Part of a small language model's weights: biases.
Each number is 200 + 40 x the weight over its row's rms, rounded and kept within 0 to 999. Layers, rows and columns count from 0. The size before them is the row's rms in percent of the matrix's.

# layer 4 attention key, 256x256, rms 0.122, rows 46-88, columns 224-255
101,200,101,242,223,239,240,254,229,204,265,221,230,226,189,240,113,240,194,210,195,180,204,193,210,268,173,252,118,187,243,233,214
102,234,192,197,230,191,195,186,230,176,177,315,186,182,191,209,236,132,206,153,167,264,229,137,158,162,235,261,292,234,183,200,150
100,201,201,137,219,164,189,143,197,135,151,200,202,156,224,161,259,236,103,156,116,217,239,175,103,160,260,208,211,172,151,204,201
092,242,215,169,157,186,280,141,294,172,186,195,242,184,185,261,207,209,204,201,255,170,133,241,266,177,190,233,181,174,194,169,205
110,291,140,116,201,195,267,188,172,148,155,239,166,142,285,260,196,220,216,244,199,142,199,209,216,128,174,212,243,96,197,199,174
093,227,224,184,96,201,200,181,226,207,224,237,214,190,223,210,183,163,168,236,224,146,248,187,139,157,208,143,206,160,219,217,180
092,119,207,272,167,172,192,185,232,220,258,173,230,191,183,228,180,212,226,192,262,252,249,236,200,213,184,243,180,185,173,234,197
104,195,165,162,209,229,168,181,202,209,248,229,208,168,197,187,203,231,212,173,197,139,197,251,174,279,282,158,209,246,204,265,190
092,257,172,216,174,223,179,263,229,182,106,149,183,266,233,214,245,221,258,177,125,270,203,214,121,183,177,157,118,112,294,290,190
095,208,191,230,167,230,238,256,162,222,216,145,187,156,179,229,139,230,227,163,150,149,198,130,233,240,232,168,201,225,280,129,176
100,196,222,310,159,233,161,274,197,145,112,262,219,204,211,160,205,238,312,89,168,187,175,219,140,267,231,248,205,171,172,193,178
097,267,139,218,144,164,144,282,252,186,111,274,250,150,179,258,211,188,205,229,210,165,225,245,267,235,195,241,229,211,163,245,208
095,205,165,277,244,213,187,175,198,200,225,208,122,249,201,157,172,188,202,138,231,144,144,162,173,258,296,194,185,192,191,224,244
087,267,235,176,234,189,161,269,286,155,194,229,167,139,216,219,165,209,178,205,197,236,235,136,326,184,154,181,242,258,214,184,200
095,199,206,199,199,205,187,197,140,211,267,198,190,275,191,173,154,116,139,162,122,170,212,192,201,219,243,226,152,270,191,289,232
101,183,245,198,222,192,147,185,219,168,175,184,172,161,195,130,261,179,166,214,149,165,167,261,212,170,200,186,238,211,266,169,207
096,195,140,238,206,248,275,167,247,197,202,174,225,231,222,192,175,200,231,140,281,181,142,214,213,99,196,109,176,164,191,146,176
099,197,212,232,195,185,221,218,193,245,179,185,246,171,193,168,210,180,183,145,176,203,209,264,211,176,168,191,225,264,198,95,256
109,259,177,146,219,176,261,191,146,237,98,175,178,213,149,230,185,171,181,177,236,167,241,271,216,201,196,218,236,210,171,134,141
103,175,253,223,242,162,172,253,138,177,161,134,131,167,216,134,177,219,139,165,261,200,193,154,189,193,113,223,293,251,230,178,209
108,133,271,200,207,250,272,209,239,236,218,208,187,252,150,235,197,176,225,216,166,173,195,221,176,191,161,177,279,227,142,203,179
100,220,244,189,156,172,145,197,250,249,194,194,175,159,166,209,187,208,242,140,178,225,295,228,175,200,277,237,137,191,157,244,217
104,118,200,143,172,213,169,226,157,214,165,135,174,150,211,246,222,182,186,222,197,267,220,247,146,141,137,190,256,215,244,223,195
111,201,215,143,235,223,212,177,174,199,241,167,125,223,191,228,237,133,256,293,195,173,191,217,147,182,157,125,168,170,235,191,230
101,223,256,281,225,266,179,192,192,193,234,190,201,241,233,186,254,222,194,207,184,168,187,186,181,189,200,246,147,181,191,194,209
094,189,224,253,190,252,251,144,177,151,215,224,154,192,183,145,151,232,188,213,206,181,248,255,216,214,260,196,212,165,209,284,266
107,181,257,173,158,208,107,195,233,181,145,150,240,225,197,193,220,221,209,204,192,259,257,264,221,203,180,211,154,219,175,199,218
104,219,232,195,162,160,154,221,163,201,210,218,171,182,155,282,244,182,230,230,239,216,293,203,140,193,162,211,275,239,251,166,239
104,182,101,206,208,283,181,237,261,135,259,196,240,202,195,235,204,218,174,235,163,189,229,205,164,120,231,207,194,230,121,195,229
098,230,213,202,210,220,183,251,234,142,273,141,128,175,217,198,200,222,90,256,183,180,265,181,177,192,249,199,103,167,204,168,204
109,216,166,111,206,166,228,204,259,217,218,181,192,252,252,137,126,217,119,157,203,259,158,213,211,161,206,224,185,268,261,175,92
109,274,143,140,204,115,196,231,213,195,267,224,165,235,139,152,163,206,175,205,147,202,182,227,123,155,214,240,198,198,217,153,190
105,176,101,233,158,213,156,263,246,260,208,173,282,266,136,230,192,226,252,157,263,266,232,246,217,212,180,248,168,142,277,219,156
107,213,210,185,224,178,228,209,238,249,169,238,172,226,261,206,162,249,143,163,266,281,199,189,260,192,153,120,196,156,138,192,213
094,186,206,186,225,296,278,226,229,186,116,206,234,214,198,210,198,231,180,235,243,256,140,279,161,184,219,63,212,202,171,180,204
102,222,141,186,274,180,183,193,194,222,249,158,152,164,244,211,210,187,168,198,194,225,256,188,174,192,129,192,239,160,209,242,201
095,181,157,180,240,195,227,256,206,222,174,160,203,204,202,259,191,155,177,283,235,268,155,296,142,239,174,162,200,291,190,158,175
103,181,255,224,220,220,150,161,234,154,110,211,218,192,266,268,217,159,169,255,188,205,186,150,195,166,248,211,216,209,214,195,225
101,152,178,226,195,206,237,183,200,159,160,196,221,186,175,211,209,131,227,220,199,164,152,238,271,126,177,238,162,154,292,229,171
109,157,224,161,166,142,266,153,239,194,234,197,128,194,185,243,240,228,155,226,232,231,214,215,262,119,214,160,138,287,138,252,209
102,241,168,209,171,219,247,168,282,249,198,203,197,186,148,246,169,117,234,218,160,172,223,200,163,215,237,280,208,149,245,156,161
097,208,248,222,235,160,219,197,264,182,262,230,165,167,238,264,155,137,195,155,247,219,254,238,280,192,206,208,192,164,258,190,179
106,202,191,166,182,178,202,235,196,202,171,158,161,135,133,139,235,265,112,241,221,244,176,205,234,235,178,209,228,180,277,193,286
# layer 4 attention query, 256x256, rms 0.124, rows 47-89, columns 224-255
094,222,215,229,289,200,143,161,171,158,147,235,94,276,214,240,155,210,199,172,189,152,205,263,185,232,216,172,180,183,200,272,207
097,153,236,172,237,186,143,159,120,208,150,161,125,210,179,265,152,167,215,238,234,181,270,119,177,164,229,210,130,196,204,216,152
097,212,173,220,157,155,179,193,205,139,163,166,181,228,231,201,84,213,210,160,121,205,272,144,160,257,232,163,233,222,224,229,150
112,235,260,184,235,182,117,132,254,234,185,176,172,226,216,205,149,143,296,248,187,183,199,207,165,179,232,149,223,135,262,162,190
099,190,148,172,252,239,175,226,260,241,146,209,185,184,168,145,171,81,232,229,157,179,206,248,221,177,212,191,233,195,155,261,210
090,222,179,226,157,279,181,194,185,154,197,218,196,231,183,131,167,239,118,157,211,274,189,154,255,116,202,206,169,197,268,188,239
092,171,223,276,193,154,212,170,181,210,205,174,199,234,215,164,198,237,163,195,300,252,191,194,163,193,159,173,130,162,220,179,199
094,306,236,173,185,213,204,272,162,180,293,193,183,189,210,182,175,213,201,160,243,151,228,174,260,216,228,237,141,231,151,174,235
095,221,224,163,264,186,214,190,230,225,251,168,223,202,289,227,158,144,222,146,277,202,233,166,164,271,230,201,222,138,209,245,126
102,267,186,269,169,203,218,212,128,233,157,189,240,211,180,164,152,221,192,233,226,240,220,167,208,257,177,197,140,179,246,208,237
101,207,241,192,177,255,259,208,186,148,256,168,165,295,155,173,167,184,234,196,220,226,239,148,161,231,135,150,130,162,218,199,196
092,205,172,210,194,167,249,148,239,214,176,288,200,200,122,190,170,208,67,177,225,180,176,201,257,240,207,192,270,238,218,181,147
088,225,154,268,188,207,221,139,202,207,235,128,233,166,134,221,186,227,230,211,175,217,260,189,115,165,199,292,132,201,209,152,181
096,154,183,126,176,247,273,222,196,166,163,229,170,178,152,173,190,209,274,171,204,228,162,136,230,146,225,214,241,112,152,195,206
091,308,238,253,229,190,137,115,191,194,229,204,141,200,184,266,246,199,261,204,171,182,284,123,151,233,217,191,164,245,253,220,209
097,178,217,140,196,190,152,194,159,191,150,253,131,207,185,228,210,210,155,248,106,273,238,205,174,204,276,143,240,183,224,199,185
099,220,195,255,255,266,173,256,198,216,229,275,196,245,242,276,231,194,210,283,251,147,141,224,152,240,219,128,220,123,191,187,212
109,183,220,204,250,220,250,170,243,182,157,200,231,210,327,249,190,179,280,224,185,141,94,264,199,164,170,197,268,209,243,213,227
104,171,234,165,177,233,161,106,173,299,166,265,195,196,151,237,176,137,156,109,185,232,199,139,154,218,128,159,163,222,140,220,180
109,239,223,252,269,231,242,198,158,261,119,260,165,148,164,266,125,213,194,163,211,201,202,257,234,178,151,155,197,221,219,231,148
094,212,264,224,226,250,270,235,206,182,204,191,234,206,169,176,229,213,259,159,280,197,229,142,132,209,216,198,153,216,270,224,212
097,185,197,229,175,206,150,200,217,174,247,225,159,169,150,150,193,164,169,168,174,192,126,194,212,260,160,199,130,229,213,192,241
105,268,285,123,158,152,114,223,189,139,226,231,180,159,239,279,197,192,214,284,256,201,261,188,180,166,129,220,195,194,222,256,223
103,150,198,231,232,183,159,266,182,110,170,129,192,209,222,222,201,260,201,207,223,265,325,156,178,245,223,116,182,295,179,196,165
093,213,167,270,173,250,185,200,120,148,236,232,241,230,237,159,131,125,268,162,217,165,225,222,218,165,222,236,162,205,173,231,187
105,224,197,140,201,226,185,257,188,123,236,65,103,192,130,234,226,141,202,171,202,250,244,233,244,211,191,181,176,186,156,137,166
099,152,264,207,202,213,137,177,251,184,184,142,193,230,191,219,228,179,161,294,239,188,175,226,193,205,184,199,165,180,186,192,234
101,181,186,132,180,185,236,218,152,210,247,129,188,257,181,125,230,203,179,221,252,198,152,251,229,221,242,230,199,227,191,131,187
103,185,155,172,144,244,131,243,164,161,172,186,191,180,239,201,187,151,153,267,247,142,188,161,178,179,221,163,122,231,226,204,151
106,133,255,124,147,189,226,207,230,171,224,135,274,206,277,179,202,175,131,175,266,206,196,198,231,152,239,203,171,267,264,197,160
100,235,241,231,237,197,219,212,179,177,165,196,206,180,230,181,235,235,210,180,201,226,189,164,147,257,258,170,206,259,205,239,238
102,235,226,173,235,170,117,179,190,156,164,202,201,188,133,280,168,293,131,210,187,249,289,221,224,216,241,223,167,243,206,230,188
112,210,164,229,324,188,232,150,189,216,225,201,243,194,215,184,254,163,137,174,232,191,178,222,240,194,203,201,272,162,166,185,190
099,185,179,224,191,148,206,250,230,111,205,224,228,260,284,226,164,185,259,152,184,178,104,241,143,200,186,216,172,154,186,147,231
096,183,209,161,150,171,172,144,203,216,194,145,149,198,205,224,248,169,237,221,209,219,221,184,165,208,135,159,194,218,153,265,188
103,293,200,216,226,255,152,126,267,214,265,186,239,212,189,208,237,198,215,216,120,184,240,200,171,169,232,269,161,197,299,175,167
109,277,185,233,290,251,217,181,227,175,89,230,186,182,132,208,158,92,277,285,217,304,215,221,243,211,200,171,211,255,181,183,273
097,190,212,211,144,181,116,175,177,232,180,194,163,199,183,157,162,207,175,219,193,282,233,166,208,175,232,228,189,212,155,235,155
105,193,165,230,150,157,256,213,221,180,260,196,238,90,236,201,239,196,249,164,222,162,256,259,289,188,260,193,189,236,232,126,196
106,141,253,204,151,143,172,179,219,101,256,330,204,240,151,178,240,189,191,242,237,157,213,132,205,223,225,228,176,239,185,212,181
099,147,204,219,213,207,155,193,248,230,168,255,210,159,175,233,248,170,214,200,194,231,185,200,177,181,130,237,142,274,206,244,267
102,189,205,158,136,195,185,118,260,222,200,213,204,115,217,274,251,223,276,161,195,214,210,198,229,198,229,185,133,258,169,211,208
101,214,147,229,318,210,259,218,275,170,258,206,224,184,190,234,133,115,174,211,207,229,153,184,239,241,186,256,209,278,206,165,177
# layer 4 attention value, 256x256, rms 0.112, rows 0-63, columns 224-255
103,149,164,121,234,274,167,205,244,245,144,232,113,238,62,258,220,219,109,178,225,156,234,224,234,178,202,241,214,162,144,226,167
103,283,252,194,244,175,143,188,224,224,217,153,215,156,187,277,191,208,212,128,139,260,210,268,181,171,183,115,158,248,216,218,187
097,203,272,186,183,224,198,247,314,249,260,210,213,277,184,182,200,220,210,174,177,285,180,202,163,164,162,237,231,195,193,252,239
100,245,189,206,186,153,228,231,201,208,162,220,123,130,206,175,211,267,145,146,222,182,177,223,233,124,241,281,198,117,201,193,207
102,212,261,138,182,229,189,225,217,223,264,156,171,213,158,232,237,182,133,301,267,186,269,229,195,245,209,286,236,185,252,196,149
111,226,192,182,230,212,169,294,196,201,167,183,177,233,254,234,193,169,182,172,267,155,215,244,146,185,230,220,182,160,193,247,206
103,163,166,206,178,230,192,307,135,159,245,178,236,187,201,213,151,224,289,211,163,193,202,206,178,194,203,225,201,122,175,133,162
102,229,164,271,183,227,165,189,230,172,158,208,211,193,182,187,259,211,250,157,168,178,246,185,197,241,175,243,200,217,129,149,182
105,165,298,165,243,137,275,281,314,241,199,250,209,210,192,168,255,240,193,163,137,148,244,230,173,206,244,260,152,163,202,192,239
108,200,218,224,170,257,179,225,267,184,265,126,282,180,208,184,226,202,247,190,186,238,281,241,165,174,160,186,173,132,214,223,198
110,161,195,188,184,173,172,217,146,177,247,150,219,240,286,118,146,163,234,176,143,255,237,246,210,151,152,211,186,141,122,205,255
102,233,227,252,221,185,197,257,272,237,198,221,119,173,213,98,175,244,208,190,142,162,165,151,212,201,171,195,194,197,180,212,223
105,135,185,176,123,207,142,150,169,204,193,195,236,263,176,205,179,183,195,186,252,196,215,200,198,186,149,202,281,162,201,249,247
102,196,235,179,223,226,213,139,212,230,226,176,183,158,202,199,154,116,139,212,154,176,170,223,204,240,251,209,177,164,236,207,222
097,191,130,237,197,204,206,220,205,188,268,180,134,219,249,228,190,173,167,224,260,196,187,170,284,206,218,218,239,313,189,246,175
094,199,145,131,117,177,218,194,180,255,227,169,203,218,203,183,165,190,275,188,208,144,236,123,174,185,168,204,264,189,163,155,168
097,180,149,243,204,241,188,180,187,211,111,180,227,221,276,229,146,188,234,173,170,223,234,196,181,189,174,232,178,228,199,217,163
104,179,180,153,184,191,192,165,206,203,212,169,170,194,231,153,203,203,201,138,212,195,210,220,281,223,236,244,270,260,216,209,227
100,249,244,233,166,141,202,191,249,204,182,177,236,187,210,254,242,187,208,189,192,156,224,230,206,246,275,249,169,156,173,235,168
096,297,225,180,241,245,239,198,172,178,114,216,243,178,148,222,226,251,170,217,207,148,211,164,182,249,182,162,245,206,229,195,116
100,212,203,244,157,142,175,275,188,159,204,126,234,201,193,230,193,170,201,227,224,192,275,179,185,280,169,165,172,239,239,180,193
095,225,180,193,141,140,212,247,132,180,229,258,270,174,148,189,221,163,202,238,197,214,212,255,294,215,173,149,246,199,256,175,197
102,194,205,204,179,217,216,230,231,296,217,216,123,299,281,210,174,219,248,190,184,205,256,219,167,247,216,189,160,252,203,136,204
108,214,181,242,219,182,251,148,179,185,161,224,160,226,181,177,124,129,208,222,214,210,238,249,222,191,200,155,153,223,197,194,162
111,221,194,209,229,205,173,241,180,228,219,207,239,240,244,222,245,231,161,198,235,168,191,219,262,164,258,186,201,198,217,173,239
100,281,199,233,186,177,273,210,171,171,151,211,248,215,256,264,182,254,252,236,208,226,143,184,107,195,221,143,159,209,201,146,222
103,156,177,232,139,247,248,141,147,172,164,222,164,223,178,178,221,225,152,145,202,217,246,274,222,249,189,211,191,258,175,189,275
096,219,230,163,215,132,244,199,199,201,218,156,145,177,87,189,199,127,261,181,192,231,227,182,244,232,242,168,201,220,161,155,143
106,271,187,136,185,133,180,203,165,154,171,342,189,191,202,163,141,199,194,270,184,249,139,189,152,288,193,245,203,170,263,277,184
098,181,188,121,173,205,216,235,233,151,170,210,249,164,197,219,240,188,212,238,198,137,137,190,223,282,129,202,184,199,214,178,167
099,170,188,206,172,146,225,254,287,164,167,174,185,136,240,172,174,228,174,230,241,198,193,178,181,190,156,158,149,173,236,212,205
094,199,265,135,202,220,184,200,197,297,182,191,174,179,203,223,207,279,218,208,243,240,177,183,282,245,230,208,155,267,234,255,148
098,172,126,209,213,148,248,225,216,177,146,220,238,213,197,142,186,180,178,294,245,105,200,198,146,254,106,253,216,188,204,184,166
098,147,204,201,200,152,187,158,176,91,147,257,195,210,214,214,232,161,166,139,187,252,198,183,171,152,205,159,180,242,161,226,289
113,155,214,168,167,195,212,173,264,259,138,290,150,276,200,249,252,239,170,287,240,162,211,121,235,207,148,191,189,297,238,224,194
099,196,207,167,178,187,252,211,208,179,195,208,221,204,229,178,267,222,175,211,247,171,249,128,222,219,124,238,193,176,187,141,190
097,166,189,301,245,177,170,164,157,134,106,202,199,139,247,291,130,177,176,151,187,106,269,226,246,172,156,229,182,240,183,157,244
101,183,163,180,143,233,225,249,189,192,154,148,201,190,232,159,166,211,147,269,203,230,227,226,241,275,209,295,193,178,211,243,204
092,184,168,252,155,200,252,156,248,187,140,150,204,248,198,214,222,234,202,249,240,183,207,202,205,199,233,139,132,243,194,207,242
104,179,222,232,245,190,219,171,257,204,235,179,127,118,205,212,237,135,220,147,128,231,157,201,216,170,174,167,204,263,196,232,135
094,206,117,222,174,191,200,132,168,177,179,226,181,199,198,144,177,230,300,169,212,220,234,221,249,133,186,276,217,180,191,173,244
099,135,213,256,179,235,166,195,194,182,196,226,261,167,145,189,209,208,157,109,255,131,232,212,228,229,183,200,161,182,211,204,241
100,162,130,202,210,207,231,214,112,272,209,127,181,188,219,185,261,235,197,148,165,184,299,171,190,183,211,169,210,222,215,100,233
102,141,198,237,210,194,140,225,197,234,242,94,182,166,184,204,214,180,188,181,209,192,180,169,210,181,137,140,232,223,286,182,176
100,188,214,225,216,236,193,165,175,142,194,237,167,210,210,289,234,306,205,264,139,146,217,213,109,169,152,152,179,222,195,249,258
096,239,215,266,196,187,137,179,189,192,205,150,163,279,202,212,231,211,202,194,222,191,173,254,265,191,190,198,192,201,229,181,283
106,167,157,206,158,157,177,146,232,181,228,228,205,191,210,150,250,236,198,137,236,242,210,229,221,155,206,253,243,219,201,227,180
098,227,197,197,209,229,200,164,204,182,282,213,197,200,205,184,119,211,254,145,211,212,172,160,132,153,197,302,255,223,180,237,182
098,206,218,203,218,261,129,273,192,147,217,230,222,296,221,260,201,179,185,177,181,189,254,211,214,157,240,187,162,192,177,244,213
097,206,236,168,176,181,244,210,262,136,243,266,250,175,189,138,186,180,240,162,247,275,162,269,175,226,139,247,148,203,134,245,128
090,165,230,231,212,197,219,193,239,216,214,282,172,228,260,212,243,174,132,204,219,215,199,240,148,268,223,224,256,223,188,226,179
100,172,290,176,267,243,191,229,190,176,246,222,179,280,204,215,196,205,252,230,186,182,181,174,144,224,200,153,256,229,210,235,219
101,214,218,247,261,147,180,207,175,218,246,154,203,182,214,180,188,137,167,227,197,171,255,191,288,161,327,153,146,247,246,181,278
097,302,192,222,220,127,270,253,184,146,182,251,242,195,152,271,189,192,223,241,177,181,226,111,182,222,234,279,172,226,170,197,192
106,251,163,163,209,187,205,242,227,183,235,157,216,197,209,159,241,228,165,199,225,198,216,145,280,155,175,221,141,271,204,211,236
108,156,208,141,201,192,160,209,193,266,202,190,189,191,255,240,138,149,244,129,217,177,181,160,198,219,169,231,122,295,206,201,222
095,175,127,152,154,177,239,173,132,205,173,240,209,238,243,176,202,323,268,212,176,217,219,167,257,231,233,148,125,199,163,234,207
099,216,205,181,146,169,214,197,247,215,223,232,199,180,213,233,240,164,232,156,229,184,268,218,176,233,163,199,157,219,181,159,228
093,241,203,202,232,174,221,239,210,161,216,235,219,223,152,256,182,222,183,237,144,243,182,230,137,271,263,181,253,209,178,211,155
104,183,242,212,250,199,130,257,240,151,213,236,226,204,218,214,196,208,190,186,276,122,242,224,159,208,298,252,165,173,164,214,223
104,230,229,226,245,241,169,242,257,129,135,193,176,273,291,175,130,194,176,266,230,244,222,187,214,200,215,219,160,243,187,232,211
099,210,196,217,160,217,259,181,250,220,91,219,186,144,257,228,122,219,205,191,181,210,147,232,182,245,179,229,208,284,237,155,202
099,114,139,222,166,187,266,245,177,213,201,210,195,215,166,193,174,223,208,199,227,205,252,212,162,113,214,255,219,201,234,229,183
101,195,122,240,170,256,197,170,178,184,252,205,189,196,217,257,225,204,120,196,188,192,163,206,149,237,162,252,165,183,210,181,195
# layer 4 attention output (transposed), 256x256, rms 0.0868, rows 0-63, columns 224-255
107,156,217,185,247,170,237,192,224,198,283,178,279,212,280,165,217,251,232,170,216,227,246,170,204,232,141,186,230,215,210,163,227
099,185,200,96,231,223,172,154,85,276,180,243,260,201,205,231,176,229,152,294,197,166,213,151,211,204,210,149,167,193,140,185,125
094,113,183,273,249,206,236,149,110,128,148,144,224,172,224,167,202,214,216,277,267,175,157,194,206,239,228,235,202,130,227,179,193
101,205,159,274,225,239,183,179,260,253,181,158,229,227,218,228,105,175,205,201,209,244,192,162,208,174,170,190,225,254,224,226,203
103,226,183,275,173,219,125,226,210,193,163,196,187,119,205,248,207,235,267,160,165,229,170,264,219,245,179,121,228,206,171,216,194
113,181,220,254,151,229,263,155,179,222,214,129,205,190,132,204,190,176,135,209,137,160,178,170,184,204,149,185,188,210,173,180,103
103,220,183,249,205,172,163,91,249,178,150,192,249,207,174,194,197,112,135,163,148,190,269,163,223,147,155,136,175,162,214,278,228
098,192,163,100,197,180,241,204,177,195,230,125,204,209,256,191,237,175,178,165,205,206,187,281,170,192,223,168,198,271,252,202,174
102,163,164,231,194,285,222,243,176,190,176,145,195,237,210,198,223,180,140,174,201,276,195,147,213,151,225,189,178,201,165,202,231
110,206,152,196,260,155,205,173,254,228,137,290,140,175,202,180,252,174,176,158,308,208,181,195,235,212,233,176,195,211,180,164,214
109,244,193,222,192,202,234,175,243,222,164,208,237,209,96,250,190,183,147,194,173,136,244,212,212,247,216,179,194,225,167,207,91
098,226,236,177,100,229,195,198,212,270,261,233,177,223,228,280,181,167,275,140,215,248,173,195,272,207,202,273,168,159,144,217,114
109,154,205,230,193,180,256,217,182,148,207,233,220,188,201,202,163,192,207,171,180,169,166,166,266,242,211,176,140,213,132,216,212
102,189,206,196,223,114,194,202,142,196,230,139,164,230,231,262,205,247,174,182,186,200,252,226,182,192,190,209,181,219,226,169,121
102,179,223,171,200,148,99,273,236,258,168,129,151,155,190,180,218,246,153,238,177,200,257,243,194,138,122,262,237,153,197,220,189
089,182,171,232,152,284,100,218,190,157,165,187,171,140,165,201,174,182,163,218,149,239,161,233,235,210,102,130,221,141,199,206,217
099,252,193,174,181,138,237,130,323,155,209,217,164,200,201,245,258,206,215,171,211,145,160,247,197,196,187,185,241,230,211,263,305
101,204,212,193,260,210,136,202,172,150,125,244,190,161,194,231,182,188,175,189,183,249,143,175,156,142,213,194,133,212,192,292,171
093,222,208,248,181,193,176,184,158,148,172,181,183,211,269,272,253,209,183,202,219,232,196,218,184,235,150,160,204,190,182,175,208
103,123,181,232,201,183,188,204,181,211,216,272,176,196,248,228,211,163,149,191,207,170,259,227,222,220,233,214,206,291,163,217,158
096,91,195,189,209,242,264,158,325,143,148,263,271,159,215,170,226,226,216,212,193,190,272,270,200,151,190,147,148,221,170,199,195
100,227,212,231,251,237,190,180,212,196,286,167,190,189,245,161,197,232,181,241,213,225,180,160,254,186,195,165,194,152,185,198,227
106,157,158,239,137,184,250,134,240,249,207,194,219,169,143,210,190,186,123,140,195,183,140,220,241,188,181,243,216,123,132,147,239
107,258,159,187,239,199,216,259,180,184,201,266,264,205,248,223,211,249,239,207,143,133,188,239,146,230,201,137,200,190,206,180,240
108,215,217,223,199,235,181,215,201,158,228,209,226,187,168,159,180,215,217,192,224,242,185,158,276,194,173,221,252,209,161,237,195
100,211,206,261,140,214,181,171,182,176,202,277,158,229,161,147,214,257,170,225,187,173,207,273,123,171,175,195,123,185,196,193,216
103,275,227,161,250,183,127,268,175,251,217,208,259,141,230,222,248,233,260,212,194,223,144,212,209,198,181,200,223,226,239,231,158
095,177,194,223,243,235,151,212,153,144,193,214,192,150,283,230,287,295,197,210,208,226,234,246,141,151,182,216,233,132,198,228,261
108,212,223,275,231,154,140,159,178,158,243,197,215,245,231,168,203,227,198,228,191,170,219,179,157,242,206,152,139,202,227,151,213
096,203,199,182,237,260,231,180,134,174,216,226,132,177,172,191,189,201,204,199,223,250,218,206,233,181,208,118,276,228,196,251,260
105,170,206,219,225,255,192,175,206,247,264,198,249,273,185,162,227,104,246,160,160,164,116,236,227,215,211,159,198,202,208,115,181
094,202,185,190,142,152,242,227,186,232,176,112,258,215,207,233,201,202,246,251,115,199,196,154,157,201,209,227,231,161,218,214,266
102,218,227,280,211,197,210,197,181,191,251,212,128,229,205,188,213,251,218,155,154,195,231,251,245,196,178,160,209,240,256,203,200
098,193,175,195,169,252,232,197,226,214,236,152,271,210,198,245,210,253,222,169,226,90,216,250,196,239,203,197,158,199,157,108,175
117,166,210,279,202,156,193,177,168,218,251,206,237,181,203,195,193,158,191,207,173,232,218,213,186,225,227,280,195,102,168,226,161
100,243,145,263,208,171,136,228,242,200,206,209,236,299,208,188,197,211,231,260,166,209,197,323,207,139,219,240,216,202,180,245,199
095,292,170,78,199,98,211,206,200,275,224,211,196,190,183,187,285,200,215,223,168,211,223,217,201,200,267,203,199,282,187,187,136
101,134,164,186,174,192,202,192,254,195,175,239,217,228,171,196,226,193,142,193,232,203,220,143,190,137,164,130,184,144,143,235,200
093,255,194,198,247,195,161,215,174,149,253,239,242,212,207,159,258,220,201,157,243,239,246,255,166,206,220,174,234,211,216,186,177
106,174,247,136,185,214,202,130,123,223,117,118,171,273,151,168,215,211,198,155,287,242,296,164,187,230,215,209,192,182,171,175,213
097,285,201,153,212,133,185,257,141,247,228,191,215,267,198,145,227,223,134,219,140,249,135,194,160,213,210,220,178,272,249,177,257
101,283,117,145,219,213,295,221,260,265,101,247,148,210,257,188,178,137,256,216,169,190,154,163,184,245,225,230,225,248,253,264,208
097,256,191,206,234,214,184,215,226,189,258,231,213,248,157,178,179,170,138,235,267,184,155,199,262,146,204,228,173,220,180,275,215
099,211,208,211,263,216,268,206,250,164,117,170,241,227,289,171,222,220,234,235,259,187,195,210,280,255,284,275,111,294,194,231,144
093,162,230,210,150,234,231,198,277,194,202,174,181,191,207,98,235,92,132,227,199,207,142,272,139,232,252,170,181,153,196,151,157
099,255,135,183,225,192,177,291,208,174,242,224,213,169,233,183,172,214,232,152,230,225,206,179,173,267,136,253,210,152,195,231,164
105,137,162,139,155,185,205,233,187,211,228,128,224,171,204,204,127,196,161,205,165,163,214,175,227,228,171,200,189,176,204,174,223
094,207,177,164,193,177,161,178,139,188,111,187,158,187,236,231,194,160,191,235,222,233,220,214,214,211,220,177,243,186,229,237,194
096,204,185,184,187,244,228,188,234,266,258,144,163,135,237,166,185,235,220,142,185,150,186,164,190,241,177,176,217,180,218,158,205
094,234,216,233,241,172,181,197,206,153,221,189,169,235,207,268,275,263,187,205,258,280,162,130,223,195,245,212,241,220,266,188,181
090,175,162,127,236,188,192,212,250,206,201,175,173,198,225,212,211,208,185,205,163,156,262,234,169,204,177,154,241,160,249,261,188
104,250,160,229,190,225,145,195,200,174,176,194,206,178,180,195,193,251,136,190,198,190,239,282,255,226,240,132,123,95,140,205,204
105,169,172,153,180,232,188,229,267,185,177,139,176,140,245,225,190,230,241,171,227,236,284,199,175,198,123,267,188,272,165,288,122
091,249,166,225,162,238,124,220,130,176,137,206,138,180,178,183,218,268,267,281,181,238,172,250,111,200,214,106,194,166,272,218,245
107,260,307,256,294,267,152,201,182,161,148,203,184,193,188,223,182,225,257,271,203,225,160,192,197,181,240,192,160,165,243,247,231
108,173,179,232,225,183,200,232,208,269,208,204,183,147,236,181,274,184,225,255,178,197,166,222,217,208,211,171,268,194,199,184,187
093,272,185,279,205,224,145,242,175,124,180,181,228,195,187,174,192,159,173,184,166,232,162,210,112,155,154,269,259,240,249,181,264
101,175,240,226,190,208,191,174,163,276,175,101,186,191,176,191,218,191,167,177,155,258,97,201,175,183,146,199,303,193,127,206,193
098,158,188,241,177,190,154,218,178,188,200,243,153,210,226,203,187,225,271,178,210,148,292,227,226,228,179,148,170,195,190,162,236
102,173,174,225,197,301,275,223,179,205,215,148,199,234,194,213,171,194,170,216,169,249,158,188,185,164,126,169,158,218,189,184,248
114,183,211,260,210,167,208,164,183,306,203,160,158,143,111,201,227,170,176,103,222,208,192,232,178,183,158,252,190,171,128,150,252
100,215,179,209,278,191,191,254,263,252,199,242,184,219,231,104,261,101,242,212,210,196,180,210,166,241,227,216,230,134,154,208,277
101,239,187,176,176,187,175,114,279,136,226,155,197,193,214,150,208,200,173,194,218,220,118,173,288,196,173,245,212,151,163,208,154
104,228,199,209,244,155,211,235,205,180,187,177,156,230,194,121,255,155,180,225,183,112,236,208,250,234,221,165,221,219,229,148,139